Part of a small language model's weights: 15 layers.
Each number is 50 + 10 x the weight over its row's rms, rounded and kept within 0 to 99. Layers, rows and columns count from 0. The size before them is the row's rms in percent of the matrix's.

# layer 9 attention value, 128x128, rms 0.0575, rows 26-80, columns 0-127
104:41 63 47 58 54 40 61 43 55 54 64 62 61 55 60 48 72 43 36 35 50 52 52 66 57 46 48 53 54 52 34 35 49 35 54 49 50 61 40 24 47 52 48 44 53 36 75 53 43 51 47 51 52 45 42 46 40 29 50 35 44 47 58 53 31 45 56 34 60 48 64 46 54 49 32 67 40 51 44 52 55 40 47 68 55 44 44 34 61 32 48 48 56 36 38 69 34 64 46 53 54 39 50 43 49 44 30 43 40 49 48 50 57 58 51 54 55 49 57 54 71 52 59 59 62 24 45 56
102:36 55 48 58 59 51 48 38 52 59 63 47 62 54 53 69 46 43 51 45 50 16 51 28 42 63 34 40 45 50 46 47 43 35 61 59 58 48 62 46 52 58 50 42 44 59 47 49 42 59 62 61 39 53 50 44 64 48 42 60 43 38 47 56 43 53 51 71 59 37 56 52 77 47 39 46 46 50 66 53 57 37 44 65 61 46 27 48 70 36 47 69 49 58 49 46 44 67 54 46 56 39 49 47 48 50 38 31 57 53 57 34 43 49 32 54 53 51 64 51 48 38 39 52 36 39 65 52
096:39 56 50 44 49 54 43 54 40 54 53 62 60 44 50 55 73 39 32 56 58 60 47 71 44 38 39 54 52 46 42 33 54 44 48 38 58 42 45 61 64 65 29 46 40 34 44 54 37 43 47 39 42 52 68 39 33 39 67 45 39 42 48 51 55 46 45 48 37 71 56 59 33 43 67 53 42 52 54 58 40 35 56 36 62 51 44 45 49 52 57 54 29 58 50 61 41 43 31 39 30 45 42 51 57 55 46 67 52 56 51 70 44 44 45 59 44 53 38 43 64 53 48 56 59 68 44 40
111:64 63 48 39 58 56 59 57 55 57 32 41 51 64 55 47 49 56 56 49 52 87 85 49 48 44 53 58 72 67 44 55 59 42 60 53 58 36 62 35 48 63 50 39 56 47 33 52 63 51 42 50 53 46 57 52 56 57 67 45 55 63 40 51 58 57 39 61 53 54 56 56 45 61 69 55 56 53 50 51 52 48 50 52 34 42 54 47 74 51 60 49 50 48 26 65 54 66 53 46 54 40 39 46 47 46 57 68 66 37 52 38 52 38 49 47 55 38 45 58 61 37 50 50 52 41 48 45
107:67 49 58 54 55 59 58 40 25 51 69 60 46 51 47 60 57 58 74 43 46 22 58 62 43 29 61 58 35 43 61 51 49 56 45 62 48 44 40 41 39 61 41 38 63 78 56 43 51 59 56 50 23 47 50 42 60 65 58 47 41 41 56 48 54 68 57 42 38 58 54 63 53 44 65 47 47 55 53 49 24 62 63 58 55 53 53 37 55 49 53 43 48 51 53 51 51 40 43 48 59 49 56 58 50 41 56 64 56 52 50 42 46 60 46 59 43 52 63 41 42 68 39 46 56 64 50 57
099:68 41 52 44 56 45 54 52 68 40 52 28 56 54 57 51 49 38 62 58 57 54 58 60 45 41 44 46 52 63 51 66 53 40 61 44 59 53 49 42 39 39 68 67 49 32 48 48 44 47 44 49 59 17 62 48 36 51 56 36 43 47 44 52 52 40 51 45 46 64 45 29 62 42 62 53 42 32 47 57 45 49 56 59 64 44 53 59 60 52 41 45 48 39 31 71 76 60 49 54 57 40 47 43 46 44 48 48 56 42 49 48 62 26 50 46 47 43 55 46 65 48 38 59 34 28 52 60
098:55 60 45 45 47 64 30 52 57 55 56 59 47 44 44 63 70 50 58 59 52 49 69 70 47 60 42 34 52 55 51 47 51 45 44 51 37 44 43 43 42 35 38 55 64 67 51 54 37 49 59 44 60 43 70 48 65 59 29 53 47 41 41 63 51 40 46 42 45 70 45 59 60 45 46 51 57 66 50 59 52 38 44 72 72 49 46 46 52 49 54 59 34 62 61 46 37 60 54 48 41 57 40 57 45 66 54 68 60 49 41 67 69 46 58 67 45 56 45 42 41 52 48 71 47 70 52 51
097:42 65 52 48 66 52 64 59 36 42 58 47 52 46 47 64 60 56 39 51 53 51 28 63 56 53 44 42 48 53 59 45 45 61 61 42 42 51 51 46 74 61 54 50 47 43 39 52 41 40 38 36 60 57 58 37 63 54 47 56 61 51 51 60 55 50 50 59 58 53 59 55 44 52 32 49 55 64 56 41 42 52 48 27 08 42 40 64 43 58 44 42 35 58 51 55 43 65 49 53 66 44 48 63 50 47 55 48 53 68 52 81 41 52 52 57 55 49 42 51 46 71 57 42 42 33 42 48
109:23 62 45 49 65 39 41 46 56 53 70 42 50 38 49 32 41 62 29 47 57 60 49 56 45 54 49 34 72 54 51 55 59 40 42 50 49 47 49 67 71 55 43 46 41 41 59 40 47 46 49 48 54 34 38 40 76 58 57 53 36 42 46 50 48 50 37 48 47 33 45 57 35 58 63 46 41 62 47 46 22 65 46 52 51 44 40 56 34 43 51 46 52 49 50 49 54 59 48 46 63 58 46 47 49 48 44 53 65 58 46 31 55 70 66 53 47 55 41 43 43 36 50 35 38 68 48 62
105:55 51 50 41 44 50 57 57 59 51 58 50 55 50 45 59 63 49 62 65 65 46 37 56 47 47 47 61 53 52 48 41 40 44 55 56 46 43 39 48 34 52 49 47 56 51 54 51 63 47 58 30 62 65 48 43 69 64 41 67 60 52 55 58 43 36 63 40 57 56 39 68 47 44 50 55 50 28 30 33 57 45 56 76 60 32 47 75 44 35 40 57 63 40 66 66 60 50 48 56 33 54 43 42 45 54 51 37 65 33 49 34 37 44 48 45 56 40 54 52 66 36 59 40 48 52 48 64
102:30 45 44 54 52 57 31 38 51 49 50 46 52 41 50 43 41 60 39 50 53 53 51 52 51 57 65 66 64 51 45 57 51 52 58 47 42 50 55 44 41 63 32 58 53 50 41 53 69 50 47 53 51 52 41 47 48 54 53 55 56 58 59 49 47 43 48 60 39 59 40 73 38 39 58 55 52 71 45 49 33 53 54 52 51 46 37 66 57 45 64 33 35 57 60 36 19 38 53 47 74 59 58 57 61 40 86 50 57 39 44 59 47 33 60 54 54 44 38 41 50 58 37 43 51 54 30 47
093:46 39 56 38 48 69 48 59 53 42 48 73 59 48 62 47 65 60 54 49 44 35 45 55 48 49 49 48 40 57 49 48 44 31 51 43 59 63 22 60 33 33 44 49 53 62 51 37 70 46 52 52 65 64 52 45 50 65 61 45 33 61 52 47 36 54 64 49 54 49 49 45 41 34 44 47 48 43 46 59 46 54 57 52 57 32 61 34 48 31 40 46 35 41 61 70 49 46 48 38 41 58 55 49 33 53 45 27 44 40 38 25 54 69 52 50 50 47 59 59 45 54 48 50 64 51 39 53
104:29 47 50 41 37 60 64 57 53 57 39 49 38 59 53 48 18 55 61 35 41 38 63 59 63 53 67 54 64 57 52 54 64 52 47 54 48 55 58 53 48 54 54 53 45 23 45 67 55 57 42 55 44 60 40 53 24 48 58 41 50 69 46 46 49 40 52 44 38 50 59 42 66 59 41 52 57 63 44 45 47 31 47 53 31 54 49 56 46 48 53 41 74 50 48 74 40 41 56 49 42 34 56 53 43 44 62 46 41 50 38 42 39 53 51 54 53 51 62 61 55 54 53 48 42 31 30 59
104:53 46 44 51 35 46 47 52 38 52 61 60 59 43 53 42 51 46 55 60 51 55 46 46 43 49 27 52 57 38 63 41 55 64 37 55 54 66 49 35 52 45 46 59 48 45 54 42 51 48 67 58 50 59 59 66 58 65 55 47 44 52 44 58 40 37 50 65 69 40 32 35 37 56 60 56 44 66 20 45 47 69 36 38 24 44 41 66 48 55 55 60 52 51 50 43 53 60 41 41 43 64 44 40 46 53 46 46 65 30 60 38 55 39 36 58 46 49 74 47 31 33 57 48 56 58 50 56
099:34 56 38 61 53 55 44 52 35 52 51 58 61 65 60 44 28 55 60 57 62 50 40 58 63 70 44 43 52 38 50 36 40 42 41 29 50 44 38 63 57 41 29 62 45 38 46 48 58 56 60 55 61 38 70 50 51 48 43 68 63 65 59 57 47 45 54 49 50 67 46 51 49 54 58 49 63 69 47 51 46 34 44 66 38 38 48 74 48 52 52 50 44 60 74 39 32 56 46 40 50 56 47 57 50 45 58 54 54 55 58 74 50 39 61 55 62 58 68 48 54 60 38 48 49 46 42 52
105:72 47 52 48 43 44 53 43 53 66 50 59 55 46 37 50 56 46 49 39 32 52 58 15 63 36 60 60 46 51 66 49 37 49 37 43 43 60 35 44 27 57 62 45 37 51 50 46 48 48 39 51 49 72 57 56 53 51 54 41 36 48 52 46 53 45 65 53 36 63 40 44 55 53 43 35 47 42 49 47 32 32 50 46 46 50 53 54 55 49 47 47 46 43 68 56 44 52 52 64 31 57 57 33 56 55 53 42 40 30 46 20 45 47 55 52 47 59 72 52 55 54 51 61 34 55 48 65
089:36 39 62 46 44 56 42 58 62 59 40 41 35 49 43 73 44 43 51 56 61 51 71 63 66 65 63 44 69 66 34 50 46 47 47 49 36 44 50 55 58 50 61 60 46 62 55 68 54 41 52 50 64 53 54 62 31 59 43 55 47 68 41 48 44 57 47 52 53 64 55 57 43 52 67 50 53 66 34 51 70 62 45 61 51 41 51 40 53 46 41 55 52 48 52 39 58 39 58 34 48 56 39 56 35 53 65 66 57 68 62 48 42 42 46 57 46 33 32 49 65 30 52 45 52 52 55 65
101:43 54 46 55 56 54 41 40 39 54 68 59 45 56 43 46 52 47 31 47 58 55 47 44 48 51 52 43 39 45 40 57 56 47 54 43 44 33 44 54 54 45 46 49 52 50 30 51 48 40 64 47 65 52 60 48 31 59 59 48 55 32 42 38 53 56 53 59 51 50 56 41 55 37 41 41 58 47 62 42 25 51 48 33 27 55 25 57 54 45 57 33 43 45 40 32 50 45 60 59 70 50 55 36 52 46 41 34 33 42 52 39 73 65 46 51 59 42 63 58 39 46 36 57 37 21 52 57
093:53 45 65 34 40 60 60 51 51 53 64 42 62 60 54 48 44 53 59 41 43 30 57 44 41 44 50 43 40 48 37 65 61 43 47 74 50 49 47 52 48 39 53 40 43 45 66 46 40 64 37 54 41 52 44 48 52 28 45 40 46 42 62 43 64 57 57 40 52 57 58 41 65 59 33 52 48 41 53 40 47 31 48 25 67 61 41 59 48 49 61 64 53 55 48 57 69 48 49 57 41 34 51 50 43 33 21 62 51 45 38 36 63 32 43 39 60 34 49 51 43 42 55 57 50 42 49 64
110:43 48 43 52 49 32 45 46 59 50 66 56 51 34 53 53 65 53 50 43 49 49 43 30 47 28 60 50 49 49 45 61 53 57 59 44 50 57 41 56 51 61 69 31 46 56 44 37 59 45 45 57 48 39 31 51 44 43 64 51 40 57 55 47 66 55 58 52 32 47 36 75 36 55 48 56 54 33 40 68 44 58 51 54 64 51 58 50 31 22 52 55 45 39 43 55 52 30 40 50 49 71 50 38 57 42 52 60 44 47 42 50 54 59 53 54 35 48 44 50 38 52 45 45 32 82 49 42
102:49 53 59 46 53 58 46 40 64 48 37 43 50 49 54 47 58 48 69 59 41 35 51 81 44 40 70 60 54 43 51 46 57 49 53 49 41 63 47 44 40 56 55 39 62 52 59 37 64 51 66 44 51 74 40 62 48 45 49 49 54 42 39 42 48 44 43 32 34 56 55 51 36 47 52 75 49 36 36 30 66 46 66 50 69 47 58 60 44 42 39 46 45 35 54 59 74 56 48 51 30 47 34 62 47 46 29 54 47 50 48 40 46 41 51 54 53 50 54 47 63 33 48 60 57 60 51 36
092:31 52 48 53 39 40 43 48 57 40 53 76 30 59 62 53 54 73 54 69 43 54 45 71 50 34 67 59 45 44 46 64 52 45 49 36 38 65 60 47 46 59 42 53 56 48 51 45 59 36 56 49 58 38 46 59 38 56 53 27 55 22 44 40 46 54 49 40 35 48 49 44 50 48 67 50 53 53 47 54 57 59 50 45 57 48 68 48 55 31 45 24 50 43 59 58 49 51 52 41 66 46 35 39 45 45 48 44 50 44 56 65 45 46 62 38 46 68 49 67 57 56 35 57 51 43 42 58
099:44 60 56 61 59 58 30 51 63 40 56 54 54 58 44 53 59 54 36 49 49 53 71 47 55 54 53 43 44 49 42 47 46 40 46 39 48 38 29 44 40 36 36 59 47 46 54 60 37 38 41 51 61 52 50 49 47 53 44 56 41 44 47 50 49 43 52 55 44 49 65 64 49 37 58 38 58 45 40 52 37 63 48 48 51 45 40 31 83 60 53 49 25 50 56 34 36 76 64 57 72 33 58 46 45 61 70 55 61 64 52 60 61 49 61 62 51 47 65 57 64 56 54 51 36 48 41 57
093:39 44 52 41 53 52 64 33 45 45 45 53 40 55 42 63 51 56 64 43 53 51 50 54 35 30 40 28 49 50 46 44 48 66 51 48 55 57 35 55 60 56 47 61 42 51 45 45 47 52 39 46 62 41 56 59 55 44 65 61 47 70 55 52 51 67 46 72 49 44 52 43 50 46 43 68 40 67 52 31 52 30 67 33 54 51 32 66 17 62 54 45 67 48 52 60 41 36 56 55 42 66 47 61 48 39 58 50 39 56 51 59 50 62 47 64 59 53 44 38 37 46 53 42 45 44 68 48
103:73 43 53 49 47 63 79 45 76 67 53 52 75 52 51 49 43 44 41 65 42 39 69 42 60 57 53 65 35 60 62 56 47 53 62 60 52 43 60 47 51 37 58 59 53 55 54 63 45 60 49 51 52 61 57 45 58 39 35 53 49 66 55 41 46 46 52 38 58 47 45 55 59 35 31 59 61 51 41 36 39 48 49 56 60 44 58 53 49 59 40 39 67 58 60 53 53 53 38 58 30 36 50 40 41 59 65 46 59 44 42 31 48 44 54 56 49 40 54 53 46 40 58 60 71 37 46 51
099:49 57 57 70 50 58 36 47 58 36 52 32 47 41 35 49 44 55 29 41 39 43 32 41 57 60 45 45 57 55 43 42 39 42 54 42 53 46 48 62 45 26 64 54 42 49 35 78 21 57 50 52 35 68 56 42 46 53 37 48 55 43 65 42 47 49 45 57 55 49 54 62 55 33 40 51 52 74 60 64 38 48 43 47 45 54 43 32 50 36 50 28 40 54 54 48 41 61 53 47 52 59 58 57 48 60 51 29 47 40 40 47 55 48 48 42 54 46 66 53 34 64 39 45 38 53 52 50
102:60 55 44 45 51 42 27 50 45 49 54 49 42 40 38 63 40 45 44 50 60 56 35 55 32 51 50 47 50 43 38 56 45 66 53 58 49 38 53 60 59 41 66 57 58 49 51 39 70 61 51 44 62 57 58 42 56 50 48 51 59 22 39 52 52 41 45 54 37 62 50 39 24 49 55 57 44 69 38 51 41 57 46 30 48 33 44 34 44 51 48 55 65 52 54 40 58 37 64 44 69 36 53 46 46 50 60 36 37 59 61 80 48 55 37 37 52 57 54 50 48 51 59 61 27 45 54 52
106:47 62 56 34 53 36 58 51 52 53 57 42 50 42 63 48 43 48 62 41 57 35 65 35 40 43 41 54 57 47 32 57 44 50 44 48 51 46 42 33 50 43 60 51 56 62 55 38 52 46 57 51 44 38 61 52 38 49 57 51 41 55 54 43 38 71 48 40 61 40 53 55 67 54 32 62 47 46 63 66 29 40 48 58 51 51 53 36 73 54 45 79 34 48 35 49 43 63 54 50 27 53 55 55 48 46 73 52 58 74 50 68 53 47 64 66 41 43 50 50 41 58 38 57 55 39 50 57
097:41 58 52 55 51 56 49 44 40 31 60 64 57 63 45 54 49 54 23 30 46 69 43 52 42 75 62 68 55 49 51 43 53 45 46 54 68 64 65 52 68 43 38 52 40 44 33 58 42 61 53 46 52 39 53 61 56 66 52 55 44 55 30 50 35 36 43 47 57 58 41 47 46 54 65 45 55 63 39 70 32 37 37 62 32 50 39 39 71 50 49 40 54 49 63 53 47 55 54 47 49 51 46 58 66 57 54 59 57 44 55 48 59 37 66 48 43 43 58 44 41 56 59 58 43 50 47 63
104:51 49 55 52 55 50 74 44 54 64 51 49 53 38 60 44 48 50 49 49 38 40 49 39 55 24 53 58 38 53 64 59 46 51 58 43 59 49 38 34 43 69 57 40 53 43 56 34 45 38 33 47 29 55 48 43 54 29 63 41 47 70 56 50 65 58 65 54 40 43 49 62 61 54 42 59 63 35 57 62 44 70 59 40 56 56 62 52 43 39 55 51 63 48 49 60 34 36 41 62 40 47 47 37 47 37 59 53 57 41 30 42 48 49 48 31 44 48 55 50 55 64 59 32 40 58 31 38
107:62 71 47 48 71 52 57 49 63 41 28 49 40 67 48 47 43 55 55 61 59 37 45 29 57 43 41 54 56 43 55 40 49 48 42 56 56 49 58 47 40 71 46 39 61 47 43 57 67 41 37 64 45 69 54 45 43 61 55 58 68 63 48 49 47 38 61 66 50 52 51 41 47 59 42 54 40 41 44 61 49 54 55 45 25 45 42 77 48 63 47 57 37 54 58 54 60 60 60 43 52 39 42 57 58 47 58 56 46 35 43 53 54 41 31 41 52 66 62 55 70 39 49 43 54 40 64 34
102:56 56 51 55 66 62 35 53 50 60 62 53 69 57 51 34 58 49 57 61 48 50 39 65 46 45 44 60 46 55 63 57 58 47 47 50 57 37 56 65 51 61 41 49 54 58 60 53 28 49 78 65 48 44 57 40 36 41 47 60 50 51 69 44 41 40 49 57 43 37 52 49 46 55 44 43 46 44 44 47 21 62 71 29 32 57 45 57 55 51 41 48 40 44 50 30 54 53 55 58 64 59 55 42 41 43 47 51 51 46 46 41 72 55 38 51 46 53 80 47 38 53 37 49 34 40 58 43
105:59 42 53 50 43 42 35 44 59 45 49 51 38 54 41 45 45 50 41 40 48 53 41 57 56 61 64 59 63 52 40 59 49 60 46 53 35 60 64 76 44 58 52 58 48 51 45 68 74 62 48 50 53 61 51 42 31 40 41 29 53 39 50 45 51 50 55 47 27 30 45 40 47 51 63 35 46 40 57 53 40 36 34 46 31 55 46 35 68 47 44 49 43 46 48 57 49 49 46 58 41 38 56 34 51 48 56 33 40 27 46 41 52 58 52 67 56 43 58 52 48 56 54 63 82 47 57 44
107:63 58 57 34 49 54 80 52 31 56 67 66 57 45 52 62 57 60 37 46 46 57 59 45 53 39 59 53 47 46 56 50 48 56 48 38 50 22 40 48 57 37 43 45 50 63 47 48 33 51 32 50 48 34 45 45 54 53 38 59 54 61 59 57 49 53 47 42 49 60 49 64 41 49 42 45 61 52 73 54 30 48 46 54 35 48 49 58 50 40 50 58 69 47 67 44 41 37 36 60 37 34 49 53 46 43 55 76 58 53 45 51 59 61 40 69 33 41 55 49 55 54 50 48 52 54 49 76
097:47 46 39 53 50 57 42 40 38 36 44 36 37 45 57 57 43 55 55 51 54 56 44 80 48 43 47 40 66 45 62 42 45 55 58 42 55 48 64 60 49 57 63 61 50 54 63 70 47 71 51 65 56 54 37 59 28 36 53 45 55 59 50 56 53 56 39 41 64 39 46 19 44 56 52 66 44 65 43 49 58 53 36 49 59 67 30 62 52 59 63 39 52 41 39 37 41 57 52 47 63 47 39 73 46 41 37 46 49 48 56 45 48 55 48 52 52 77 59 52 45 53 48 47 54 51 52 62
095:54 43 50 67 54 43 50 56 71 24 29 39 26 42 52 58 31 44 47 64 44 56 67 41 44 66 50 55 42 43 41 47 58 50 50 47 56 64 66 58 57 44 70 51 39 58 48 50 48 70 46 59 42 75 28 59 46 37 51 36 68 33 60 39 60 51 38 37 45 53 55 56 58 49 53 60 47 55 61 44 68 46 55 42 55 46 56 49 30 50 37 53 58 38 62 51 54 39 49 48 39 42 48 61 61 53 46 41 52 59 55 47 48 49 52 51 57 46 40 41 53 52 68 55 63 49 64 58
104:46 42 43 52 52 61 43 45 20 53 37 55 49 52 54 35 40 50 59 58 52 54 48 53 60 44 60 53 49 56 56 51 50 68 57 50 55 60 53 54 71 29 49 45 48 56 46 39 55 48 28 46 49 50 31 50 57 49 40 50 62 42 51 45 56 53 50 57 49 23 61 51 40 50 53 45 45 52 46 61 34 62 40 57 37 62 41 48 66 33 50 37 28 42 40 53 49 52 58 47 63 40 63 56 52 59 65 41 60 48 44 71 66 41 67 58 46 50 47 60 48 61 56 71 73 39 40 72
092:48 39 59 49 56 49 42 60 39 48 50 38 37 48 44 56 51 57 47 54 54 54 65 44 53 84 43 65 67 41 49 55 51 46 51 54 54 46 44 49 61 57 49 52 54 48 31 58 56 60 51 65 50 75 50 68 53 59 48 58 52 48 52 54 46 40 39 56 42 36 32 55 46 45 64 59 42 61 41 37 44 51 34 48 51 48 34 60 58 71 57 36 65 65 62 32 61 69 64 55 45 51 45 67 55 49 52 55 58 55 66 50 50 41 48 43 66 45 37 47 58 62 61 51 37 46 58 79
094:55 42 44 41 46 56 55 67 56 49 33 52 36 59 57 45 54 41 47 59 47 31 48 53 54 38 27 47 39 41 46 36 50 57 62 53 57 50 48 57 38 34 20 47 47 62 72 53 36 35 42 51 36 65 52 46 45 41 54 53 44 42 61 54 52 57 44 40 27 30 46 66 62 63 58 48 39 64 45 46 54 62 59 60 60 66 52 35 49 61 38 37 54 43 40 62 40 44 35 50 49 34 46 43 51 42 38 51 34 36 54 49 46 57 49 44 43 51 43 53 46 46 48 58 39 27 62 48
101:28 70 55 49 48 54 61 49 54 47 34 41 55 44 35 62 61 52 25 40 46 58 65 55 43 68 33 44 53 70 36 53 36 58 43 57 55 35 66 46 32 41 47 35 48 32 55 51 55 55 63 49 47 43 53 52 53 47 50 42 34 38 38 58 59 62 58 52 37 63 60 51 44 68 51 50 61 51 44 41 52 47 53 56 46 46 44 42 50 37 43 49 47 59 69 56 78 52 58 41 53 37 55 49 47 41 35 37 57 47 54 50 56 40 62 51 51 47 64 51 45 28 45 43 63 52 33 37
104:46 45 47 61 39 41 63 53 54 64 64 56 35 40 55 55 62 47 46 52 53 72 61 61 64 54 37 44 44 53 53 60 58 42 63 46 66 48 75 64 45 52 64 51 41 53 54 55 50 40 38 50 51 44 31 51 41 42 59 35 48 62 38 46 55 53 41 55 51 50 44 30 56 49 55 67 45 65 43 48 61 53 31 60 52 55 51 53 51 38 44 34 36 53 59 42 51 40 36 51 43 71 45 32 53 46 51 61 45 33 43 37 44 62 46 62 53 53 25 56 37 26 54 51 41 66 50 34
103:45 56 41 49 34 45 33 54 72 50 54 48 52 60 51 50 62 56 30 46 61 49 52 52 57 55 44 64 73 59 56 49 63 69 47 41 44 56 54 67 49 52 56 60 51 60 46 59 51 63 45 55 60 61 36 63 46 45 40 30 60 45 34 46 42 55 54 42 52 55 59 57 47 34 45 45 54 61 41 42 57 65 66 42 55 51 56 73 56 51 40 45 68 36 24 61 47 43 57 47 56 60 63 46 68 53 57 65 34 50 57 47 41 52 47 46 59 41 39 50 62 36 61 58 69 44 67 38
096:45 50 56 56 43 43 58 45 52 55 52 52 50 44 46 61 62 45 47 77 51 60 59 50 51 68 61 60 41 38 58 50 42 51 46 47 43 50 69 41 39 65 39 42 59 56 61 52 53 54 57 38 64 69 68 50 57 53 39 62 64 51 55 43 40 25 54 49 58 68 50 51 54 39 52 34 54 19 50 41 55 54 52 45 56 69 31 76 41 51 51 56 72 59 49 53 56 56 48 49 46 37 46 51 45 52 43 23 35 61 52 56 51 63 37 45 49 29 43 37 54 57 53 51 48 45 45 45
113:52 41 43 43 49 55 48 49 18 44 39 53 37 45 47 62 46 62 36 49 50 56 54 41 55 54 49 52 36 48 44 55 59 65 39 59 35 65 55 33 37 30 42 49 51 63 36 66 69 47 42 55 52 47 55 43 54 45 65 61 54 39 56 57 57 53 46 62 43 60 31 34 46 54 53 51 53 62 54 16 53 53 38 50 54 37 59 47 36 39 48 36 40 50 53 58 69 50 58 50 36 53 50 49 42 65 49 39 38 42 33 67 42 38 48 53 39 42 57 48 33 45 63 49 44 46 57 65
102:41 41 55 50 48 56 70 57 44 45 55 70 41 30 45 36 44 61 49 34 51 57 39 45 76 38 40 45 54 50 54 65 53 50 61 49 50 41 44 51 51 45 46 52 50 59 34 46 61 61 57 56 42 38 36 59 46 42 50 47 44 43 28 47 54 62 53 66 53 70 50 47 46 56 37 37 55 46 48 65 43 50 32 53 53 43 59 40 45 40 49 32 71 43 44 61 45 39 51 41 55 41 35 36 57 54 52 31 33 36 55 53 41 45 61 55 47 34 64 50 51 75 63 61 36 66 52 51
099:47 46 38 49 58 54 31 44 49 67 52 32 53 48 50 58 59 50 61 59 42 50 66 55 21 65 32 61 75 45 52 47 42 45 52 60 31 42 50 55 48 44 67 57 49 59 47 43 55 50 65 62 53 66 83 56 44 55 46 56 55 60 56 35 55 28 48 55 50 47 34 71 50 47 46 51 55 43 46 63 41 50 54 43 32 65 56 45 70 59 38 54 51 47 68 51 52 55 55 67 62 58 55 48 46 59 65 54 50 50 54 47 60 44 52 48 51 43 46 47 36 42 49 53 51 46 66 36
107:37 41 30 54 66 37 42 51 46 36 67 40 61 61 40 46 70 59 44 28 61 63 31 49 69 52 55 44 35 56 35 37 55 59 50 51 45 47 46 68 57 37 41 45 47 45 31 54 42 50 42 60 54 49 40 46 60 46 45 36 44 42 38 52 48 63 60 64 64 57 50 44 53 50 42 54 61 67 53 56 51 69 47 55 51 44 68 47 60 58 57 42 56 43 42 40 51 47 45 43 68 46 51 46 49 50 57 39 44 24 48 51 45 43 62 72 70 47 54 50 49 55 53 62 58 34 64 54
095:49 56 46 43 44 45 53 63 29 46 61 64 38 57 59 60 64 46 38 51 32 58 49 50 53 45 54 48 54 52 65 44 59 51 41 46 72 56 32 46 55 46 50 46 64 34 34 28 61 32 44 55 54 51 36 45 45 46 40 54 42 39 51 50 69 37 56 64 56 61 37 57 56 47 34 27 48 52 48 63 44 56 59 34 66 56 39 49 47 51 46 49 46 52 41 52 88 50 49 64 43 50 41 44 59 54 50 41 42 38 45 51 53 51 55 41 44 29 55 51 58 65 58 53 53 57 71 38
101:46 50 52 52 45 36 29 61 64 51 40 45 57 64 35 53 49 57 52 35 51 46 55 57 42 45 40 57 68 79 56 59 61 52 67 49 55 30 40 66 55 63 62 48 34 44 55 67 60 35 47 53 48 49 49 46 61 51 44 49 51 32 41 42 52 45 52 54 45 50 45 49 50 53 30 38 43 57 62 53 60 57 52 40 60 64 46 49 50 59 38 65 40 47 55 64 56 57 47 46 65 69 35 47 48 48 57 45 49 39 58 45 52 59 42 52 74 60 53 49 69 29 44 51 80 53 60 41
088:55 50 48 50 52 43 40 42 63 65 54 51 59 37 74 54 40 43 44 58 52 44 41 49 47 61 63 52 43 50 54 50 47 39 39 54 53 57 60 57 59 37 44 50 54 44 39 53 49 52 74 39 46 65 53 35 54 35 58 47 42 56 56 56 51 28 30 48 47 49 53 37 64 53 43 65 36 56 48 33 50 46 35 47 33 54 61 50 41 57 35 42 58 39 45 34 41 64 58 60 44 33 55 36 67 44 47 53 54 43 35 55 34 73 30 51 55 30 66 47 51 66 56 52 62 34 50 42
118:61 47 45 30 44 57 45 46 44 37 35 46 41 54 70 57 66 64 61 57 46 48 63 48 62 64 60 45 51 41 61 51 61 50 53 56 61 56 44 45 31 48 42 47 57 39 64 43 64 70 61 38 66 45 52 52 46 69 51 63 46 50 56 42 35 33 50 41 43 41 52 39 46 58 71 37 52 44 46 42 59 44 54 76 30 32 41 57 66 51 64 66 52 43 41 44 59 61 44 68 46 48 50 51 52 62 55 37 66 66 51 52 60 41 49 42 51 63 52 50 41 52 37 39 41 51 54 45
094:63 40 50 56 45 50 63 54 48 53 24 56 50 55 45 48 61 50 35 49 47 45 64 50 38 56 72 75 49 50 53 55 48 38 47 45 35 55 48 47 44 49 65 56 35 41 46 33 44 65 53 53 55 53 47 27 66 30 44 42 59 34 56 52 52 48 47 49 55 45 31 59 53 32 48 40 46 60 43 40 43 41 53 33 59 50 54 49 43 51 39 41 48 49 57 51 42 55 51 48 33 53 35 52 37 62 44 22 29 20 58 34 44 43 47 34 43 54 45 51 57 49 55 59 61 42 52 49
106:56 47 42 41 38 55 52 59 53 58 56 53 41 61 39 28 66 59 39 37 48 59 47 43 53 55 65 54 45 56 44 40 53 58 49 58 61 58 68 66 35 46 47 52 53 56 60 54 59 47 34 53 58 50 73 39 54 36 40 52 54 32 54 58 62 52 52 47 39 49 63 27 49 41 41 48 48 63 59 49 33 53 56 44 65 51 53 33 59 70 31 33 54 39 56 60 48 41 45 65 47 53 42 52 45 71 57 34 37 43 50 55 40 61 24 43 48 60 42 58 39 53 58 60 50 27 51 46
107:45 40 49 65 42 48 70 54 53 56 45 67 57 50 38 54 58 55 47 53 51 62 71 59 53 42 24 50 59 53 66 53 45 38 61 55 48 51 42 54 50 78 64 38 48 66 59 48 55 52 40 56 49 46 49 51 53 71 52 38 56 64 38 47 47 50 56 40 57 65 46 31 50 63 52 50 45 49 31 52 59 50 41 55 71 53 50 25 36 43 53 50 62 52 48 64 46 56 48 44 57 60 51 41 53 37 29 39 51 29 51 50 56 35 37 45 51 52 52 52 56 37 60 47 70 58 30 38
109:46 53 46 56 53 63 54 42 52 57 44 52 59 47 31 39 58 47 32 31 40 64 63 30 58 31 23 49 46 66 55 45 59 54 49 49 68 39 71 58 42 57 45 46 42 72 37 66 37 50 31 52 35 46 60 60 59 52 55 31 49 46 50 56 61 45 50 44 59 47 42 47 57 61 36 42 43 56 50 57 54 52 49 62 53 56 47 48 55 55 46 41 47 48 38 41 55 54 46 56 59 56 46 52 46 37 65 64 60 59 53 25 52 67 60 47 56 48 40 50 51 41 61 62 60 60 33 26